Each number is 128 + 32 x the weight over its row's rms, rounded and kept within 0 to 255. Layers, rows and columns count from 0. The size above them is the row's rms in percent of the matrix's.

# layer 2 attention output (transposed), 192x192, rms 0.106, rows 86-103, columns 0-191
size [112 107 109 104 101  95 113 108  98  97 100 107 103 102 110 109 101  88]
[[106  56 170 132 180 201 139 153 109  73 179  88 133 113  90 132 168 108 109 137 128 131 122 151 107  94 109 167 152  71 148 138  95  91 125 104 133 145 121 153  96 122 109 131  66  99 164 123 162 151 166 153 135 149 131 174 189 163 131 134 146 123 168 107 138 199 128 153  88  68 107  92 126 152  96 119 116  97 146 127 147  91 100 137 108  82 103 116 136  87 110 114 206 136 122  68  96 181 138  93 156 118  73 115 140 107 168 155 135 125 171 170 162 120 175 195 135 145 151 140 189 120  99 201 112 131 116 120 130 100 134 100  81 135  98  92 125 165 150  61 108 112 135 147 117 135  67 186 169 174  94  85 105 130  71 148  85 132 150 136 148 140  75 102 115 189 120 105 114 153  98 122  68 182 129 103 164 134 162 181  92 151 108 133  75 134 132  82 124  85 128 141]
 [126  98 158 141  99 125 149 146 123  93 104 128 121 150 113 105  97 145 138  85 129 128  50 124 111 133 149 180 110 182  97 133  94  67 145 189 159 103  98 164 150  93  72 125  92 100  96  68 116 152 145  65 104 115 178 146 165 108 154 139 144 162 122 126  47 144 107 114 145 140 119 145 119 130 177 119 167 152 114  86 117 124 158  95 138 167 127 164  80 142 139 145 152 140  95 109 163  89 101 149 124 194  97 119 162 153 109  88  74  98 109 100 126 175 142 151 160 145 183 125 117  88 117 138 126  86 116 210 140 123 114 103 131  86 136  90 133 102 150 102 123  71 149 149 131 152 155 137 109 143 130 124 107 139 136 165 204  70 146 134 123 132 146 158 133 153 124 217  80 183 157  61 127  97 117 108  85  85  83  90  87 154  70 149 123 241 105 103  97 104 141 135]
 [158 163 152 128 140 143 135 126 177 116  99 143 135 114 148 105 172 131 143 171 124 171 169 149 133 204 113 104  76 158 114  86 116 141 139 156  64 118 118 127 168 176 206 147 140  73 120 100 121  60  99 186 106 140 133 153 138 124 113 202  99 174 161 119 136 118  87  90 157 118 143  74 122 150 121 125  91 115 113 101 139 116 150 164 130 110 128 153 132 117 150 178  83  85 181 129 103 176  87 170 115 137 184 127 115 131 108 137 102 124 114 156 125 116 170 147 110 243  73  80  99 135 162 167 109 108  79 149 121 125 123 130 120 109  98 104 174 131  84 178 125 133 169 125 118 124 172 167 134 128 120 148 165 123 168  96  59  97 117 127 185 121 164 143 107  41 114 105 108 114 146 150 188 193 212 119  95 102 117 135  87 143 131 135 144  94 138 113 199 129 134 111]
 [172 127 155 113 150 137 142 118  61 138 107  84  89 194 176 129 169 146  71 111  74 126 184 129 138 131 145 100  94 103 161 153 149 184 107 102 145 154  68 134 117 240 134 122 139 133 149 184  81 172 150 148 118 203 103 147 143  98 140 199 159 108 138 105 106  99 127 138 114 158 107 180 138 123 173 196 177 173 114 163 144  87 151 125 126 126  73 156  98 125 118 169 132 136 165 159 113 174  96 144 112 179 145 116 180 206 131 165 115 110 118 158 156 133 115 110 100 153  97 141 106  66 166  91 139 121 160 142 131 110 112 150  93 167 129  99 148  83 117 119 157 126 203 146 156 127 165 110 160 116 137 106 151 165 180 156 132 109 151 153 173 178 143 158 110 155 160  97  98 124 205 162 147 121 130 107 113 127 111 103 109  65 132 152 125 159  97 158 177 153 130 143]
 [109  78 123 172 102 183  72 143 193 109 175 162 158  95 105 138 169 126 149 134 153 136 176 126 116 136  51  91 113 148 116 128 138 174 131 161  87 191 145 190 111 176 102 114 141 159 164 134 140 153 101 129 147 108 190 145  94 186  98 122 116 129 140  95 108  97 101 118  73 140 147  82 188 145 116  83 101 108 141 145  96  96 105 164 179 204 169 108 123  98 153 143 119  78 131 125 162 159  99 136 103 145 103 126 136  96 159 114 197 174  91 161 120  86 170 132  74 101 110  84  61  69 105 124 153  93 110  93 149 141 137 117 147 163 189 141 123 112  97 109 160  99 161 134 110  71 125 115 119 124  92  94 180 130 163 127 123 151 123 118 121 137 169 111 146 150 145 126  85  85  82 135 147 154 138  61 112  88 209  91  94 106  87 116 164 130 130  72 149 114  89 114]
 [163 159 158  53 148  95 135 142 120 161 107  82 135 130 207 141 167 116 142 117 162 155 102 119 102 113 143  98 177  79 139 142 145 125  86 120 167 161 131 102 139 154 133  72 151 139 118  67 122 197 105 167 152 123 136  94 121 100  85 178 163 144 163  90 100 112  74  94 141 129 112 195 108  91  91  88 165 125  99 141  98 108  68 119  99 124 136 141  92 146  97 122 106 170 109 119  98 159  68 180 121 137  94 154 135 169 108 107 174 200 177 148 116 152 105  95 141  94 115 168 132 102 146 123 115  96 116 165 100 116 152 122 106 144 140  78 199 165 107 148 146 113 168  49  91  93 202 130 157 100  60  94 163 153 103 143 116 181 164  89 120 128 136 124 144  73  51 131  96 142 187 123 142 112 135  86  83  98 133 160 151 159 140 127 147 153 165  86 144 145 147 114]
 [172 120 197 121 141 208 106 110 114 145 190 143 119  91  81 106  79 132 117 127 134 110  89 165 131  77 105 170 113 115 135 123 133 143 134  74  69  85 139 138 208 189 149 123 166 167 167 100 103  50 212 189 135 146  88 156 114 121 115 111 141 106 141 124 177 124 129 110 221 148 104 138 110 142  93 164 105 129 135 131 153 179  93 136 118 130 146 146 105 158  96 117 125 120 113  96 176 175 127 116 153  99 134 127  61 103 123 126 126 126 169 131 127 145 107 126 177 114 156  49 141 141 108 113 134  79 138 129 125  85 133 113 202  79 105 119 171 127 138 127 109 169 133 180 158 162 126  62 137  38 179 144 106 166 147 119  98  90 135 142 104 126 111 126 185 132  82 153 137  94 127  90 173 143 105 123  85 150 119  94 149 134 173  83 171 115 114 147  97 137 131 122]
 [149 173 168 128  94 153 162  87 115  89  66 128  66 146 144  99 118 185 140 125 125 146 145 122 118 119 130 149 153 120 154 181 105 189  75 171 144 165  92 165 120 115  82  53  90 174 117 121  87 123 166 159 137 193 173 144 110  78 113 151 172 155 153 185 146 108  95 166 107 137 117 150 120 120 142 164 121 150 157 115 114 103 170 128  92 123 173 115  96  97 119 126 139 173 132  97 117 102 169 117 155 128  89 169  62 134 138 134  80 156 171 101 108 147 120 157 173 119 100  96  84 126 108 142 108 146  89 127 144 159 132 125 150 145 149  72  81 112 115 104 151 138  85 110 172 148 172 103  89  83 206 144 155 114 112 168 157 122 105 143 140 155 122 122  75 128 118 145  80 179 147 110 194 162  75 182  82  98  86 111  95 192 131  65  89 160 113 165 146 136 197 163]
 [130 129 129  80 116 140 179  73  87 155  91 106 188 124 134 111 172 161  95 125 160 144 115 115 155 107  99  76 154 113 185  94 144 148 109 144 117 157 163 138 144 128  75 138 121 203 133 126 172 119 134 122 144 120 138 102 150 143 135  98 173 126 146 121 143 100 115 143 147 173 143 154 154 142 119 111  89  90 155 179  68 130 110 159 134  68  92 143 149 148 151 150 167 151 100 151 130 100 149 126 106 162  38 167 152 157 118 152 124 126 140 102 156 140 147 164 149 131 126 146  88 144 147  94 105 169 145 102 181  89 103 111  93 205 156 171 210 202 160  91 133 153 154 181 145 160  67 166 104 142 133  68 100 105 177  93 172 178 142 165 129 117 112  87 131 124 118  43 135 126 129 132 107 170 128 148 133 210  99 155 135  92 131 167  68  92 179 144 179  83 139 148]
 [137 183 139 158 134 151 130 114 130 114 135  86 168 169 133 117 200 102 173 107 146 115 148 195 159 180 123 110 119 131  82  93  67 131 122 179  78 165  70  75 130 138  91  49 117 144  93 100 143 136 141 100 137 103 121 151  88 203 150 155 132 130 155 162 138 124 119 116  56 144 150 155 129 168 137  59 132 111 172  59 157 146 112 208  94 146 123 152  83  80 169 136 160 122  94 124 101 143 163 204 129 101 112 114 136 136  76 106 170 153 182 149 134 165 152 113 143 186 130 171 163  77 124 114  61 115 167 143 137 171 148 166 110 127 126 118 159  78 105  81 142 120  88 127 128 118 126 116 118 138 121 172 160 122  76 125  99 129 132 116  80 122 106 118 119 144 115 135 149 138 164 143 163 145 117 158 169  83 205 145 141 141 133  80 192 178  91 139  95 140 147 162]
 [175 121  73 114 146 173 131 210 148 158 140 164 140 113  98 161 149 141 115 116 127 135  69 121 119  96 157 145 132 122  92 124 115  19 155 142  97 133  64 131 128 121 155  94  84 119 121 115 157 124 112 108  85 150 179 155 102 119 136 101 138 147 157 173 146 111 107  59 179 122 208 162 121 157 157 115 143 166 128 178  94 104 115 136 148 101  75 123 117 158  99 156 179 190 159 133 122 157 125 173 128 176 187 140  72 120 119  65 167 104 151 122 122  94 144 133 143 103 157 128 136 127  99 161  98 128 139 181 129 153 152 158 170  73 113 110  98 131 217 148 144 109 104 109 162 112 160  67  33 106 132 180 127 112 159 104 127 146 118 170 132  98 160  99 191 140 118 103 198 106 148 114 135  97 147 116 108 119 162 141 192  91 148  91 112  97 109 100 156 136 157 114]
 [151 159 119  84 151 140  91 158 156 163  93 139  77 140 160  90 184 123 141 111 189 141 128 100 106 124  75 151  99 153 133 145 182 164 158 161  87 160 136 145 133 119 122  92 196 174  96 144 117 129 144 123 140 148 130 129 119 139  92 140 224 167 176 115 141 119 130  80  75 100  91 134 127 100 107 122 169 181 115 117 103 144 124 174 103 103  69 129 167 106 175 148 195 158 151 100 125 142  93 130  87 131 187 155 105 117  89 145 107 136 129 129 120  66 154 169 121 165 136 115 186 149 106 161 109 148 155 164 116 146 162  79 120 131 139 109 132 100 124 149  68  77 103 172 139 115 233 162 125 151 112  88 150 130 160  91  79 131 156  86 158 172  99  90  85  55 114 126 159 122 132 155 157 150 109 166 124 143  71 118 134 137 123 150  80 100 105  89 175 170 173 193]
 [123 155 196  80 106 104 151 140 134 174  93 110 135 111 176 141 150 146 132 146 165 117 184 178 130  90  97 100  31  64 137 169  86 118 109 154 128 117  99  88 168 131 155 125 179 127 106 146 162 138 135  90 154 225 155 143 132 157 157 114 166 168  89 155  68  79 200  84 147 132 110 142 120 116 124 157  91 173 117 107 104  75 175 114 133 124 130 144 151 124 120 125 131 124 169 197 158  91 139 114 141 187 204 173 115 148  95 106  88 152 118 143 130 154 122 119  75 152 132 112 119 155 150 144 102 164 134 149 131 125 160 125 156  86 128 152 125 136 124 120 117 208 176 150 185 178 115  83  90 105 161 119 101 148 187 117  73 114  65 149 142 135 100 122  58 135 129 106 137 108 151 148 128 123 112 124  95 132  59 186 146 124 120  81 139 105  79 133 161  96 143 139]
 [131 118 111 120 112 165 141 126 169  76 130 137 134 159 203 142 161 142 201 151 131 152 105  51 119 164  80 101 154 119 176 167  83 158 139 116 108 102 147 150 126 146 111 117  88 105 148 137 167 143 132  47 104 123  66  86 132 154 132 143 116 135 125 136  86 178 126 166  95 124 180 131  85 175 110 128 178 149 147 151  87 111 134 131 148 116 136 107 111 113 110 133 124 143 139 111 133 155 103 161 136 136 134 114 123 164 126 100 150 147 111 150 131 147 138 131 143  97 106  34 157  84 145 157  93 100  82 147 126 129 158 193  68 143 143 116 112  23 157 173  91 150 141 137 134 147 102  82 101  73 171  99 129 148 168 166  14 171 197 180 121 149 104 135 132 172 125 170 137  90 160 111 102 113  96  95  71  88 131 113  95 156 102  95 111 126  89 114 104 123  62 146]
 [129 163 170 140  58 135 175 109  46 167 133 170  96 111  99  60 167 172 106 148 153 179 120 157  60 150 113  79 129 126 131 132 130 140 138 113 128 113 176 130 185 118 156 170 121 171 125  93 139 122 113 145 129 110 111  55 120  71 169 128 106 158 166 102 128 163 133 102 126 123 174 121 118 134 114  77 155 123 131 126 103 135 105 158 131 177 103 127 114 122 109 124 207 189 125 150  97 150 189  92 158 124 131 162 159 149 167 187 128  98 144 153 160 149 197 125 102 118 149  96 113 168  68 114 125 165 121  95 182 154 132 108 182 135 105 133 101 130 174  66 116 139 124 187 119  98 162 135 149 177 130 195 116 163 182 142 159 135 159 111  77 109 165 141 154 190  87 170 119 172 155  73 132 172 132 141 147 174 137 159 156  92  74 117 103 145 127 163 127 119 112 179]
 [ 94 149 136 178 129 147 160 177 116 123 106 120 135  96 138 154 153 178 112 130 105 118 151 162  72 124 129  86 101 116 144 183 176 119 115 147 109 173 103 140 175 167 154 138 106 125 112 139 123 113 150  93 160 128 133 128 138 151 132 147 117 162  99 120 114  80 138  86 111 114 129 100 160 121 110 189 165  74  78  99 105 138 114 120 137 117  93 133 123 160 143 104  89 134 153 142 140 150 100 133 143 176  75 146 153 163 142 116 241 150 114  77 138 151 122 128  27  68 144 133 121 136 104 137 103 150 142  93 207 139 152 120  85 151 120  88 148  66 123 156 122 202  70 132 118 153  67 132 108 117 105 109  60 101 176 102 112 170 125 192  89 151 141 135 162 116 103 211 109 139 131 106 105 124 110 124 103 151 112 114 132 124 110 114 161 108 120 255 158 127  49 125]
 [124  53 166 170  82 170  94 136 153 100 169 164 138  76 184 134 167 112  72 126  92 131 172 136 116 118 124 188 161 149 117  91  82 127  80  99 106 126 102 109 109 147 121 121 133 106  93 142 112 133  91 141 189 158 127 130  91 124 127 148 101 129 128 115 146 139 121 114 117  80 122 139 131 129 120  62 143  57 197 137 174  87 108 148 104 161  88 147 112 100 131 132 106  83 174 176 147 152 101 118  90 143  84 116 129 149 130  50 112 143 165 155  80 132 124 147  97 114 138 187 117  87 167 114 106 101 114 101 129 139 112 183 161 152 139 105 167 156 145  97 123 164 131  89 185 100 130  58 147  91 188 136  94 128 110 104 129 128   0 191 157 145 165 119 145 129  94 152  66  94 119 122  92 104 106  78 143  69 134 109 125 121 154 103 153 138 125 155  88 188 150 144]
 [141 193 149  98  94 139 139 128 191 143  58 142 182  97 100 185 127 167 154 136 149 174  97 152 130  70 152 131 117  98 106 122 186 141 152  69  97 128 121 178 140 133 139  96 141 184 117 163 142 127 176 141 125  79  99 131 127 151  95 162 105 126 238 113 143 133 122 168 126 148 102  82 138 150 122 131 179 164 173  96  95 130  40 105 139  84 167 125 118 193 153  98 114 115 126 157 115 149 101 170 147 175 125  99 101 183 119 147 158  81 175 115 159 161 127 125 152 165 154 147 114 138 161 133 118 139 183 187 121 125 196 167 120  51 116 142 143 106 104 183 151 142 112 131 104 177 138  86 119 129  89 131  92 116 131  61 152 127 154 108 131  88  66 121 137 139 137 161 127 174  72 124 140 129  85 170 111 103 111 152 120 155 179 107 138 154 179 130 144 167  94 128]]
# layer 2 attention value, 192x192, rms 0.115, rows 87-104, columns 0-191
size [101 105 100  99  87 107 105  85  98 100 107 100 103 101 109  95  87 116]
[[134 146  79 147 138 108 133  97 137 117 137 105 199 138 116  73 136 144  96 154 120  96  86 115 158  98 114  94 187 103  88 147 127 114 121 101 161 160  72  99 147 131 142 143 163 115 127 113 153 129 151 140 152 182 123 131 200 122 143 163 177 164 109  61 143 138 112 129 105 148 126  65 170 100 134 155  98  79 130  96 116 124  78 101 136 154 188 131 145 127 151 145 135 136 153 144 118 124  97 125  84  89 149 113 139 116 167 196 156 128 162 148 183 106  48 106 104  69 126 116  85  77 101  63 110 133 133 130  62 125 106 170 105 149 146 180  85 102 112 106 108 136 161  86 120 102 124  95 103 169 114  86 128 146 198  65 113 122 145 154  99 223 122  78 136 131 136 122 148  99 161 178 185 119 156 187 161 128  88 166 148  52 153 172 145  71 133 132  82 122 111 129]
 [216 120 128 137 123 179 140 110 119  89 145 181  68 200 132 166 132 120 120 117 116 105 148  79 119 111 134 149 121  95 145 142 196 161  99 184  72 114 122 170 108  93 141 146 175 148 178 156 177 103 136 114 126  52  77 122  97 105 177  75 161 137 121 137 129 155 143 129 165 134 133 191 164  69 124 116 178 177 157 101  45 132 117 118  91 153 162 100 116 115 167 115 122 178 135 149 115 169 141  59  83 132 113 158 192 143 152 147 123 130 116  69 140 169 147  40 150  72 132 172 151  83 125 149 150 116  79 144 183 141 126 109 141 158 153 124 165 116 148 139 132 133 107  83 149 151 127 115 119 146  93 134 100 130 108 173 157 203 164 117 102 116  99 128 120 139 164 115 113 148  93  58 112 124 120 162 109 111 124 138 177 125 108  74 133 118 144 106 134 144  65 154]
 [149 144 129 108 129 108 131 124 174 102 206 108  89  52 142 125  94 112 219 141 148 123 140 129 152 137 153 156 137 145  99 131  95 100 148 156  93 112 106 167 158  52 185 123 139 147 129 135 180 100 124 129  67 135 148 157  86  98 137 153  86 211 129 136 137 154  77 130 128 167 125 137 100 120 165 134 117 140 183  72 147  95  74  88  81  68 115  91 114  98 136 141 130 177  67 137 110  95 175  83 111 112 122 185  74 175 147 102 149 118 144 182  95 147 127  96  75 149 170 137 142 115 123 123 155 119  95 172 111 127  82 110 122 132 103 187 164 108 141 117 115 140 108  82 133 144 146 132 189 149 107 168 174 104 128 151  66 151  97 154 141 127 149 105 172 107 109 100  64 162  89  86 124 137  99 127 135  85 161 174 147 142 158 121 104  83  75 118  83  59 142 144]
 [125 159 155 104 191 121 138  94 123 117  78  95 154 142 130  97 132 143  87 121  93 168  94 116 148 186 169 158 130  92 128  86 116 148 137  95 140  94  98 142  98  92  61  74 126 109 106 149 135 130 163  92 127 168 110 124  71 113 129  66 155 124  95 165  66 132 111  80 181 136 123 172 121 103 164 132 173 125 124 103 107 109 151  74 114 122  97 136 111  81 123 101  77  93 147 105 133 124 165 122 157 107 145 115 136 119  65 148  78 131 141  85 155 165 121 153 130 109 102 124 152 172 128 144 148 173 130 149 179  87  93  99 147 170 120  64 139 144 152 119  82  94 186 150  75 142 116  77 171 121 165 117 145  90 124 152 160 104 199 142 119  86 164 116 187 103  86  94  96 115 128 193 130 133 128 118 191  61 172 118 226  91 130 147 172 175 121 131 149 190 136  90]
 [155 104 128 143 101 142 119  94 183 187 161 149  97 106  45 163  91 170 131 182 126 156 128 143 151 159 109 154 122 175 125 110 108 115 141 132 125  82  93 113 133 118 123  96 105 163  97 161 183 163 147 130 106 113 127 127  94 117 173 102 128 119 202 148 148 180 120 146 157 159  95 128 182 153  95 142 202 157 119 108  56 117  98 101 139 140 131 160 128  88 129 129 194 135 102 192 116 156 127  98 110 104 164 107  99 124 166  95 197 143 110  75 189  93 129 156  94  91  79 158 148 139 186 155 211 102  75 122 123 142  94 117 146 121  72 169 133 119 198  79 114 118 150 164 105 123 107 149 155 112  97 101 142 131 156 115 123 106  91 122 128 127 116  90 107  96 140 146 101 123  71 169 106 217 142 104 148 164 151 123 101 142 103 119 124 173 143 201 117 146  95  62]
 [167 109  26 184  96  73 148 119 129 115  99 110 101 120 113 172 159 130 174  84  99 122 122 164  90 175 121 131 144 134  99 164 142 147  81 125 169 153  85 110 121 134  97 126 105 100  90 141 162 136  97 139 121  73 142 207 158 111 140 154 151 109 140 126 147 108 122 167  75 148 211  89  91 152 158 101 143 105  85 134 156 196 160 116 184 139 111  95  85 106  94 122  86 131 140 168  87  63 136 123 144 113 105 128 182 150 138  92  49 141 115 101 134 114  69 129  94 122 171 132 160 164 121 188 103 165 126 106 136 129 106 104 103 140  92 116 138 174 148 125 111 143 141  69  91  55 151 140  85 130 114  97 128 162 159 120 148 181  98  88 165 126 105 143 161  60 179  98 125  53 109 170 125  65 141 167 133 140 140 110 111 101 142 106 122 137 106 143  95 167  96 143]
 [102  78 147 185  82 140 140 122 101 102 180  89 170  42 153 132 146  86 132 113  86 124  71 139 131 153 126 125  77 138  76 144 173  33 170 136 135 124  94  93 169 134 144 116 147 103 100 123 124 140 185 106 139 152 140  99  98 122  98 191  96 140  65  79 136 113 113  90 130  85 134 107  93 164 149 105 101 147  94  86 171 122 114 127 153 134 135 110 133  79 122 136 125 142 118 179 133 132 139 140 152  92 220 134 122 100 157 123 162 153  87 191 140 124  86  91 112 113 185 204 129 122 138  96 108 100 185  81 110 131 169  98 177 127 114 199 131 166  69 113 147 119 127  96  95 150 197 147  85 119 165 131 137 113 187 184 142 158  85 139 110 175 126 146 118 103 126 166 168 108 141 139  93  97  93 118 126  95 153 157 131  82 116 101  94 144 108 135  85 104 100  95]
 [125 111 162 159 112 114  91 113 166 108 168 145  83 156 156 119 138 132 200 132 140 152  76 200  67  86 109 123 143 112 123  98  81 126 158 111 104 137  93 107 130  78 121 104 145  86 110 146 116 158 117 189 128 191  81  97  65  56 134 164 121 130 219 154 159 142 130 142 158  90 132  79 114  82 111 160 139 173 115 101 144 180 109 172 105 104 124 104 195 212 141 119 107 145 119  70 129 116 121 212 192 109 112 117  90 115 135 134 120 145 128 118  98 151 136 100 106 130  86  70 128 121  41 128 135 119 159 153 108 138 114 108 104 124 106 107 161 182 102 136 133 108 117 156 117 160 133 131 166 111 133 156 177  99 144 182 111  87 151  87  80  81 202 146 155 135 141 138 158  64 119 116 110  85 116 110 151 179 129 156 129 164 112 124 178 134  96 105 153 138 147 108]
 [148 112 152  88 138 132 100 102 166  94 191  93 116  94 103 123 131 128  79 195 168 182  90  60  60 147 119 129  96 183 104 126 101 141 121 138 127  89 168 134 146 111 119  66 146 195 113 124 121 106 121 100 102  80 143 134 119 137 119  79 130  99 125 164  79 139 120 149 166  84  89  84 189  76 135 169  92  88 131 151  96  93 205  52 154 161 178 190 132 102  77 160  97 153 138  90 125 120 148 151  90 143 171 130 147  61 137 156 128 151 106 120 123  92 134 151  98 100 111 159 153 167 144 109 124 140  77 130 117 177 129 105 115 186 189 113 162 132 108 108 141 139 128 121  77 152  84  84 118 151 130 139 152  87 136 181 180 175 128 183 103 140  87  66 114 151 131 181 177 142 141 166 104 121 143 108 130  80 151 100 121 103 117 164  95 117 175 129 146 161 131 142]
 [ 85 119 154 174 130 107 110  93  96 107 108 141 139 143 112 141 139 160 128 152 153 115 133 161  46 176  96 125 164 205 155 138 116 157 135 127 119 114  89  58 170 118 132 177 103 130 118 139 110 123 116 118 196  90  82 179 252 125 154 126 103 109  86 158 150 156 171 178 120 104 139 111 154  82 106  61 128  99 146  89 145 116 113 165 143 134 128 159 128 210 143 124  85  68  86 102 140 157 144 126  94 184 109 134 131 116 134 161 107 134 136 116 162 148 140 143 168  96 123 147 135 212  86 101 124 127 136  60 143  85 143 120 115  85 142 204  87 106 132  90 145 126  95 167 125 148 153 150 144 108 126 124  47 175 126 126 125 105 109  83 139 143 122 136 172 140 167 134 141 121 120  84 152 134 148 145 169 127 139  97  92 142 102 129 130 107  85 172  72 183 143 201]
 [130  99 104 132 104 155 136 103 143 141 191  58  90 141 136 173 130 124  87 185  79 126 123 150 127 153 143 110 144 138 182 152 112  78 117 161 121 105 112 152  96 113 171 134 152 171  94 180 163 160  99 122 142 142 118 106 112  84 129 141  78 158  87 161 163 161 127 139 170  75 101  92 108 143 140 121  81 139 165 123  95  71  65 128 156 141 203  25  82  72 115  94 104 104 140 143 108 130 139  97 200 137 158 157 129 142  87 108 126 121 137 120  53 123 159 134 144  98 150 161  94 188 174 103 148 141 117 109 150 115 104 168 154 108 124 186 130 151 142 111 212 150  86 136 124 139 105 149 142 140  78  84  85 172  83 157 152 137 141 133 157 147 193 167 137 161 183 138  94 157 142 148 120 103  83 124 163  93 170  89  79 126 134 101 164 138 162 132  68 131 102 146]
 [ 92  99  94 118 158 161 131 128  82 147 213 156 104 101 148 132 164 111 122 151 114 114 158  77 167 121 179 147 173 138 113 191 171 160 147 172 136 119  83 126 118 116 149 187 144 150 198  74 130  86 116 171  81  92 130 127 156  85 129 160  57 146 140 191 190 106  80 152 108  67 117 120  73 128 110  77 118 105  96  94 146 167 112 120 146 104 193 135 166 192 134 149 126  74  97 171 118 121 208 141 137 141  73 166 116 153 153 127 163 132 157 157  77 172 131 106 167 128 157 145  99  93 158  99 107 112 132  78 151  88  59  79 120 104 145 121 144  94 100 140 113 123 113 100 143  94 143 176 145 139  87  99 153 147 102 182 170 107 182 131 146  98 130 131 106 114 135 201 123 190 117 105 127 124 116 151  93  98 101 147 124 108 145 136 113 151 147 154 144 152 105  80]
 [129 167 166 123 130 149  87 101 138 118 150  48 175 108  90 127 122  93 132 166 127 115 140   3 113  74 137 101 141 176 117  44 134  98 111 135  92 136  80 106 114 128 128 150 137 120 171  64  88  98 177  98 146 146  99 107 126 128 117 118 131 121 179 149  94 124  99 138 144 147 114 157 130 115 137  92  84 193 133 101 126 137  93 129 168 155 125 145 151 112  88 151 109 145 156 118 142 120 110  71 169 141  93 139  80 111 151  78 139 107 153 138 152 146 133 111 131 150 100  96  49 109  89 145 135 145 128  52 140 107  85  85  87  86 169 143 153 132  78  80 104 109 164  87 166 197 163 124 188 158 126 106 139 154 190 130 129 135  99  94 150 137  83 105 169 121 112 113 126 120  82 122  74 133 163 158 169 149 180 106 163 140 220 143 131 120 165 124 179 130 127 164]
 [112 109 140 150 152  78  98 117 161 130 109 111 132 119 109 176 120 125 143 146  84 106 106 145 139 121 141 173 128 123 141 128 127  79 134 133 149 118 171  81 169 108 124 153 130 125 139 198  74 146 112 192 141 164  62  95 111 150  84 138 142 169 157  86 180 102 141 133  94 131 106 115 136 100 146  39 101 110 131 120 145 134 171 103 154 115 164 114 146 159 187 139  69  93 150  77 143 101 114  80  82  98  88  53 157  88 103  58 185 118 126 169 138 145 127 140 116  86 129 129  79 123 127 108 116 102 162 133 125 162 172 134 143 110 197 137 200  97 163 122 147 184 166 137 156 116  71 124 117  77 153 169 137  86 173  99 150  95 121 110 159 147 148  95 151  65 174 174 112 114  69 173 153  83 113 190 160 199 124 157  68 126  77 154 137 138 125 107 134 150 145 115]
 [135 119 150  79 183  88  72 129 154 121 162  69 136 136 124 121 126  98 136 179 115  61 145 163 122 149 126 140 117 146  79 154  89 146 133 152 170 160  77 112  92 119 173 106 102 166 147 122 146 103 164 131 115 133 115  52  98 133  77 110 112  97 132  90 117 133 119 162 141 180 109 135  44 159 184  70 115 150 149 138  73 169 131  84 115 162 146 133 175 165 155 188 108 119  99  93 123 117  87 128 159 110 105 129  23 147 163 142 106 113  92 172  61 142 131 171 172 109  97 136 113  82 110  94 158 121 120 108 153 131  88 129 139 157 108 143 133 117 115 115 100  97 152 148 130  95 155  95 129 102 101 169 229 122 133 100 196 145 124  95 172 105 141 139 105 114 153 118 117 181 104 168 178 141 156 141 118  91 104 177 139 191 129 116 119 150 120  54 189 109 109 107]
 [218 140 150  86 142 102 119 108 119 163 132 176 144 130 116 139 134  86 135 101  90 143 139  87 126 185 134 165 100 147 101 126 135 151 163 125 160 154 138 152  72 109  97 113  76 103  83 142 191 105 176 151  75  89 163 149  96 113  94 184 115 139 108 165  75 105  86 154 138 154 132 136 125 140 108 191 125  98 153  95 197 142 108 172 127  90  81 150 195  87  95 135 167  93  60 113  98 168 198 115  85 139 135 110 152 120 158 195 110 147  74 134 156 118 147 141 103 134 104 154 149 139 144 170 118 130  94 157 135 119 150 132 103 205  95 108 138 120  55 116 184 158  70 130 102 143 153  82 142 154 157 135 143  37 120 124 110 134 134 113 143 148 108  46 154 132 176 143 130 160 118 125 188 101 152 132 169 142 133  84 187 115 139 169  93 130 103 138 118 126 125 146]
 [151 122 135 141  89  71 146 117 183 130 136 144 118 134 120 112 163 130 140 195 133  85 197 150 152 164  95 190 105 151 158 127  86 128 132 144  91 120 167 158 127 139 146 104 122 137 117 159  37 160 127 113 154 175 163  83 133 121 170  77 156 100  77 134 205 124 174 181 177 106 180 112 122 168 116  86 150 135 135 127  92  99 140 161 170 153 188  69  96  67  80 125 133 126  76 133 127 114 130  83 143  86 121 126  88 131 131 120 116 110  64 122 112 113  88 163 172  98 100 133 151  65 119 138 152 126 149  95 151 151  77 117 183 150 121 123  84 154 109 135 135 113 145 126 159  81 134 144 106  70  81 129 124 159 104 130  85 109 105  60 171 127 141 185 122 124 185 123 162 142 126 105 128  95 147 104 185 139 159 126 133  53 144 195 118  99 131 210 141 119 145 129]
 [128  96 118 121 132 150 161  71 104  85  83 173 131  99 133 135 115 138  93  72  75 165  92 160 160 174 118  76  68 167 117 152 214 128 130 147 136 134 137 154  91 155 128 100  40 106  87 157 137 140 140 153 107 149 132 136  67 124 113 104 133 168 108 128 160 114 152 113 166 128  98 133  79 151 125  51 121 151 141 120 133 140 150 165 149 103 112 171 181 148 142 106 158 169 179 147 122  76 185  93 132 171 123  94 126 163 138 171 110 165 118 106 108  79 138 100 124 167 119 128 123 214 170 151 115  90 108 130 145 153 154 142 201  85 124 109 142 150 167 172 164 151 152 127 159 108 120 167 108  88 140  97  83  87  88 130 126 101  94  78 129  89  89 167 115 132 172 136 202  65 178  99 123 147 143  90  89 111 118 105  96 158  84 163 131 147 127 173 159 182 123 157]]